{
  "num_attention_heads": 3,
  "num_key_value_heads": 3,
  "positions": "alibi",
  "qk_norm": false,
  "bias": "all",
  "parallel_block": false,
  "extras": ["capped logits"],
  "init": "uniform",
  "init_std_qkv": 0.0741,
  "final_lr_fraction": 0.0
}
Each number is 50 + 12 x the weight over its row's rms, rounded and kept within 0 to 99. Layers, rows and columns count from 0. The size before them is the row's rms in percent of the matrix's.

# layer 10 MLP up, 256x64, rms 0.14, rows 8-33, columns 0-63
100:39 57 51 56 55 54 44 71 61 49 39 60 39 30 59 44 55 52 40 52 59 62 37 54 53 65 52 51 52 58 45 49 26 64 50 48 44 67 66 47 55 84 75 50 54 73 63 37 73 40 67 52 54 45 69 49 54 56 68 50 61 41 75 43
111:60 64 61 33 55 56 53 44 43 46 68 48 60 79 56 57 54 60 42 83 36 44 59 65 65 50 44 45 39 39 38 43 70 39 62 68 40 39 49 38 59 56 52 64 46 53 46 41 50 53 50 37 38 69 68 67 60 64 56 65 64 64 33 58
113:61 53 32 53 55 58 81 44 47 57 54 50 33 41 35 28 34 40 48 44 36 64 84 55 52 49 78 50 62 56 54 52 50 43 66 62 54 64 63 26 57 59 66 69 36 62 59 36 50 57 47 47 46 58 66 49 52 54 53 43 62 53 62 50
089:49 60 34 45 69 54 33 49 59 30 45 39 43 59 76 80 63 40 37 54 53 40 48 41 52 74 61 28 43 72 51 52 66 62 56 57 40 48 54 62 61 53 55 73 65 60 48 51 59 39 67 28 45 38 50 46 53 56 43 62 46 49 35 51
100:61 37 68 57 60 64 60 31 51 36 66 39 64 45 51 56 48 61 56 78 27 57 54 57 25 48 57 33 46 46 36 37 50 37 41 39 59 58 52 52 23 58 38 67 53 59 42 71 50 59 40 69 43 51 60 44 54 58 65 52 36 56 70 53
105:47 52 47 61 62 60 54 69 62 39 52 52 54 55 33 51 63 52 58 63 64 47 60 50 54 61 70 37 67 52 58 58 68 56 56 66 35 62 48 32 52 45 55 60 87 60 34 45 59 61 54 62 60 46 70 62 37 25 37 54 54 28 41 66
106:62 37 41 20 52 57 38 52 28 36 61 54 60 54 47 50 51 64 38 52 61 72 40 37 62 31 49 68 55 52 66 45 57 69 42 53 44 49 53 42 57 42 59 53 60 72 75 52 74 52 70 54 56 54 51 67 47 44 67 52 58 59 45 26
109:56 33 44 60 50 45 43 61 31 22 21 53 35 45 59 41 36 54 43 43 51 58 51 58 55 39 56 61 68 31 37 67 49 33 52 52 64 41 51 41 71 38 22 32 63 48 61 37 55 55 60 53 51 53 54 48 35 65 40 46 61 31 60 59
098:64 47 65 56 52 44 51 47 46 66 69 71 54 69 51 43 58 37 59 44 55 46 51 60 44 68 53 38 55 43 51 47 51 24 67 46 41 78 41 62 64 63 29 51 64 37 47 58 68 45 64 58 48 38 60 58 54 48 43 54 78 29 73 46
090:16 57 38 48 42 58 48 62 51 53 49 42 61 71 54 36 74 51 32 39 53 55 59 45 44 63 40 37 42 52 26 56 49 39 29 72 39 63 40 33 48 29 48 41 60 34 47 30 69 54 47 66 47 58 54 48 54 58 41 56 48 58 69 39
105:73 25 57 72 54 68 46 40 33 33 40 41 50 29 40 58 40 46 52 41 68 55 53 43 61 54 59 68 65 68 57 42 56 46 33 62 58 40 47 39 49 50 49 54 41 41 51 40 42 38 15 60 44 43 70 66 46 66 54 58 49 47 51 35
095:44 48 64 35 56 35 36 63 41 59 34 34 39 46 47 62 43 42 67 62 68 43 74 38 33 62 62 52 59 45 20 64 47 21 64 36 46 61 27 69 51 44 41 66 67 48 62 47 56 50 64 61 62 54 50 54 53 46 46 55 45 52 52 43
108:41 41 46 53 62 58 46 68 36 64 47 38 58 41 49 66 25 40 80 49 39 54 63 45 39 57 55 49 47 61 48 59 54 68 65 34 50 66 52 46 48 52 55 70 55 62 54 56 57 43 39 69 62 73 47 39 77 59 34 55 45 19 50 55
091:59 57 22 59 53 60 59 46 52 26 54 54 69 60 55 31 61 70 52 65 72 46 48 52 60 54 50 57 43 50 40 32 45 59 56 61 26 62 70 33 56 64 36 57 58 29 47 39 56 33 57 41 40 40 47 38 67 39 58 47 57 51 73 50
094:39 43 74 56 51 59 66 49 47 49 51 49 77 48 49 45 49 46 26 51 60 29 68 51 51 39 42 57 65 70 63 38 38 48 69 41 65 67 52 38 59 53 38 75 50 28 63 35 67 62 38 60 40 51 63 53 69 39 50 41 41 51 60 52
100:55 60 33 68 65 51 64 61 52 52 40 56 31 62 53 48 56 52 40 32 26 57 55 50 55 48 63 45 37 50 41 41 31 47 54 61 40 53 29 33 36 64 42 38 46 41 41 56 71 46 66 67 65 64 56 65 70 24 57 66 49 48 37 65
100:61 47 55 56 64 44 61 46 46 61 47 45 35 76 59 63 45 69 47 45 56 67 60 49 52 53 58 28 52 56 55 49 36 73 49 42 46 41 52 24 36 59 54 45 47 20 19 37 57 47 49 54 61 69 37 34 49 38 45 49 33 32 60 45
098:42 67 69 61 49 36 41 51 53 67 35 54 52 74 70 52 25 54 43 56 52 34 34 37 57 76 26 55 47 41 32 47 46 33 61 50 43 43 25 61 44 43 46 54 59 55 42 48 62 51 45 47 60 60 39 55 55 72 69 39 47 37 38 46
101:44 37 36 54 58 49 46 52 44 43 43 54 49 31 86 39 44 44 53 50 34 51 57 48 39 69 81 37 42 52 46 49 58 69 37 59 41 59 28 48 33 70 25 51 63 68 53 55 52 37 59 54 50 51 64 53 58 33 28 53 61 63 53 47
101:47 49 38 52 52 63 62 52 50 40 68 61 26 40 45 41 21 57 22 50 29 76 23 52 54 42 61 53 56 45 52 45 51 46 44 35 38 36 49 39 55 52 66 40 56 50 53 52 55 46 49 57 51 51 58 62 45 63 52 68 74 36 31 28
108:48 62 58 66 51 40 52 64 46 58 36 57 60 55 62 25 39 69 53 40 45 66 40 58 54 68 56 61 57 52 51 60 58 51 63 40 44 42 72 39 40 56 81 69 42 49 62 43 60 37 62 25 47 70 40 46 55 40 73 64 65 36 49 51
110:51 39 44 54 42 41 67 48 27 47 43 37 67 32 51 43 51 36 45 33 45 48 63 43 43 50 44 46 39 34 52 58 63 40 60 72 48 41 47 39 31 21 43 47 47 67 53 41 54 60 45 40 31 49 73 49 43 80 52 23 39 37 42 50
104:56 67 66 61 65 36 69 47 39 32 47 44 45 42 73 65 64 39 64 33 47 50 51 43 54 54 64 58 59 38 38 19 77 57 38 54 71 62 55 54 60 57 47 42 39 23 63 49 52 35 46 49 38 52 40 60 36 50 47 66 46 50 56 52
083:45 54 36 56 73 31 51 54 49 57 56 72 42 58 71 52 43 43 76 42 51 55 34 75 52 59 50 48 20 51 44 34 43 47 34 47 33 56 69 48 46 59 36 55 56 60 48 60 54 46 28 77 36 49 42 58 59 64 50 55 49 43 53 31
091:41 29 61 46 49 59 37 66 28 35 34 48 50 44 63 67 59 47 54 44 56 51 78 58 48 47 62 62 44 57 44 61 56 66 45 41 51 44 47 60 76 56 48 67 57 59 55 64 53 54 64 39 81 41 49 73 70 44 47 63 43 36 65 40
091:52 43 68 44 31 56 56 43 58 50 42 32 41 68 55 49 55 49 70 50 49 59 33 35 43 40 38 44 57 48 23 56 44 36 57 25 54 14 29 49 60 42 53 46 69 33 54 51 60 65 37 43 33 64 37 59 49 52 42 47 45 32 54 58
# layer 10 MLP down (transposed), 256x64, rms 0.123, rows 8-32, columns 0-63
100:63 51 55 58 47 66 59 62 54 61 53 64 42 60 48 40 62 35 46 65 44 25 47 58 47 50 39 47 55 28 44 44 31 49 39 47 46 59 43 48 39 73 53 42 33 57 61 47 25 34 40 44 45 35 59 31 69 54 86 50 69 38 52 42
112:68 73 42 47 48 46 57 34 46 34 71 51 27 62 59 65 64 67 31 58 44 37 36 40 63 63 59 53 53 43 44 55 42 41 56 56 59 59 34 35 54 40 59 36 26 49 51 47 45 57 55 29 39 34 44 45 62 73 63 58 66 57 32 50
111:50 48 33 45 50 52 45 51 55 59 47 22 71 40 46 53 44 63 52 65 35 36 35 75 60 44 60 63 56 36 60 38 49 69 51 39 57 71 74 24 54 41 48 51 49 35 49 53 37 56 50 40 28 65 34 57 46 41 51 72 54 64 46 37
096:62 65 66 25 77 46 53 42 46 49 48 57 51 41 48 47 58 45 45 71 47 65 51 46 58 44 27 40 56 46 35 63 43 85 42 46 64 45 45 30 46 53 53 36 69 60 41 38 42 46 50 63 53 42 65 43 37 56 32 49 40 57 39 77
094:35 38 68 39 39 76 42 52 51 34 68 44 62 43 57 53 53 42 63 41 41 57 34 53 47 43 67 21 48 39 35 56 26 60 49 50 70 59 53 36 47 66 39 55 61 45 62 67 33 63 54 58 65 50 59 44 51 41 37 50 29 55 61 68
100:44 40 55 48 71 34 46 52 51 49 34 67 36 67 41 59 56 56 51 45 46 73 31 21 47 36 64 47 73 38 46 62 49 57 40 49 63 60 35 45 68 39 58 49 46 62 56 57 52 72 55 32 41 37 57 55 63 54 28 39 59 28 40 54
110:44 61 57 72 80 55 54 50 51 67 59 46 69 52 33 52 46 36 69 52 52 43 51 48 51 52 48 52 43 54 32 41 54 23 49 54 57 41 42 62 34 73 52 42 33 31 40 41 39 53 35 49 39 37 61 65 46 66 46 52 35 36 75 66
108:41 26 35 52 32 60 51 40 40 41 48 63 62 53 44 40 48 41 51 29 53 34 65 50 55 63 61 43 51 65 65 70 46 36 48 73 41 49 58 52 38 67 68 32 51 58 45 50 44 68 29 57 53 43 62 67 42 65 51 42 53 29 64 27
095:72 36 39 48 34 39 70 51 53 51 48 64 48 42 46 42 63 38 55 73 67 45 54 59 27 61 44 45 32 45 27 58 53 62 52 58 64 64 44 61 53 33 59 56 39 51 55 62 42 35 26 44 52 63 55 45 32 68 36 48 34 60 73 47
109:41 56 49 48 63 54 50 41 25 50 39 69 43 22 38 60 41 52 66 48 36 39 44 40 61 35 51 65 65 29 61 61 41 57 50 36 50 62 36 58 53 46 43 49 73 59 48 67 48 49 38 41 73 61 83 46 58 52 34 45 63 44 39 53
098:61 49 68 56 36 48 35 57 47 39 36 27 53 39 37 58 60 44 46 30 56 70 78 40 36 41 60 38 49 56 66 44 41 43 77 32 67 59 51 64 34 48 53 55 42 62 67 42 53 69 54 48 45 51 32 35 45 61 40 44 69 51 48 39
088:33 18 36 67 45 59 49 41 46 46 55 53 69 63 58 55 59 54 52 59 44 49 64 49 62 52 51 80 42 68 50 38 40 67 38 57 34 56 50 53 50 22 55 55 42 59 67 62 31 64 54 33 34 56 40 28 43 63 38 51 57 41 56 46
103:42 50 50 62 54 43 54 36 59 52 65 35 51 40 55 38 67 41 30 49 55 47 32 52 47 64 40 84 26 48 53 33 50 60 56 63 43 46 32 60 31 29 58 46 59 55 64 51 64 38 48 45 45 52 38 66 27 55 54 71 33 68 45 55
102:32 20 64 20 51 55 56 43 48 58 45 59 61 45 45 57 40 46 44 53 50 61 49 25 49 60 40 36 56 32 25 51 59 41 42 42 63 46 52 54 43 65 58 66 47 59 53 78 19 45 51 66 50 58 60 49 49 40 40 50 52 51 46 72
092:49 72 30 37 41 39 42 52 56 45 32 79 56 37 59 55 43 69 57 55 23 70 41 53 43 51 42 32 51 46 50 58 49 76 42 59 52 54 34 65 50 42 46 44 43 57 54 54 44 57 64 31 35 47 35 54 64 64 65 47 52 31 41 69
100:87 63 67 55 52 52 35 52 63 49 50 29 35 67 43 64 43 62 60 47 43 43 43 70 71 46 44 48 53 33 59 52 59 43 56 45 44 44 45 51 42 32 45 58 42 61 52 47 48 50 49 63 42 55 20 47 29 40 79 51 35 52 36 55
095:45 60 60 60 46 49 50 54 64 62 59 41 48 40 73 37 71 66 54 37 30 49 56 39 66 45 23 72 40 27 81 50 55 47 64 49 44 45 36 58 57 62 44 50 41 44 33 41 54 43 43 49 62 52 45 59 45 52 52 22 55 31 41 58
094:47 37 30 43 38 58 52 46 42 42 59 38 70 58 46 63 49 42 56 42 63 77 49 61 39 23 53 49 56 75 42 62 47 70 58 46 41 54 70 43 74 41 42 64 60 42 61 56 46 49 61 51 35 26 35 42 53 34 53 62 69 61 52 44
099:47 72 49 44 37 38 70 59 35 38 45 62 58 38 36 48 84 42 48 25 35 52 55 42 66 42 61 48 52 56 60 47 49 48 59 40 53 29 57 58 55 55 37 21 46 30 60 27 41 58 59 45 50 61 52 57 51 38 52 73 56 67 48 54
099:44 73 54 54 71 51 39 64 34 73 51 70 61 48 50 50 32 37 64 61 72 39 63 62 24 49 51 34 45 61 42 63 43 56 52 41 55 37 26 53 51 53 29 45 48 55 57 60 71 44 21 40 50 54 48 46 55 36 36 43 47 57 56 46
110:46 53 50 50 37 60 57 71 63 49 45 41 34 58 29 60 49 21 55 27 44 43 51 35 49 59 41 50 60 45 51 47 47 49 45 76 65 52 46 68 78 55 28 41 43 50 25 46 61 62 38 60 59 63 69 62 56 53 48 52 46 42 63 32
098:43 53 65 63 67 50 20 47 40 57 31 39 66 50 65 76 46 62 48 63 51 37 68 50 56 26 31 27 45 39 40 48 44 46 57 54 41 34 37 63 62 47 43 50 58 39 55 69 67 34 41 44 50 65 50 58 37 50 58 48 44 45 41 67
107:35 31 59 60 44 51 55 51 31 61 44 55 59 66 11 59 44 38 63 67 67 51 52 30 36 62 53 39 49 59 43 57 50 46 69 33 51 56 51 72 48 66 48 49 57 46 61 59 56 37 51 44 27 54 65 52 56 66 53 44 32 33 35 56
098:45 66 59 52 28 68 42 59 41 41 50 30 41 52 43 40 54 60 27 54 66 49 45 30 49 57 63 43 69 53 42 54 67 43 68 47 58 45 32 47 61 62 47 38 41 45 56 39 56 69 72 38 53 58 52 42 50 50 51 44 14 56 36 74
087:46 50 69 40 23 51 73 48 51 68 57 70 50 62 29 39 51 73 37 63 58 59 37 49 57 73 40 60 47 48 56 53 30 59 43 65 64 59 35 36 26 48 50 61 53 57 54 40 51 41 40 29 41 47 50 44 25 45 50 45 48 46 45 63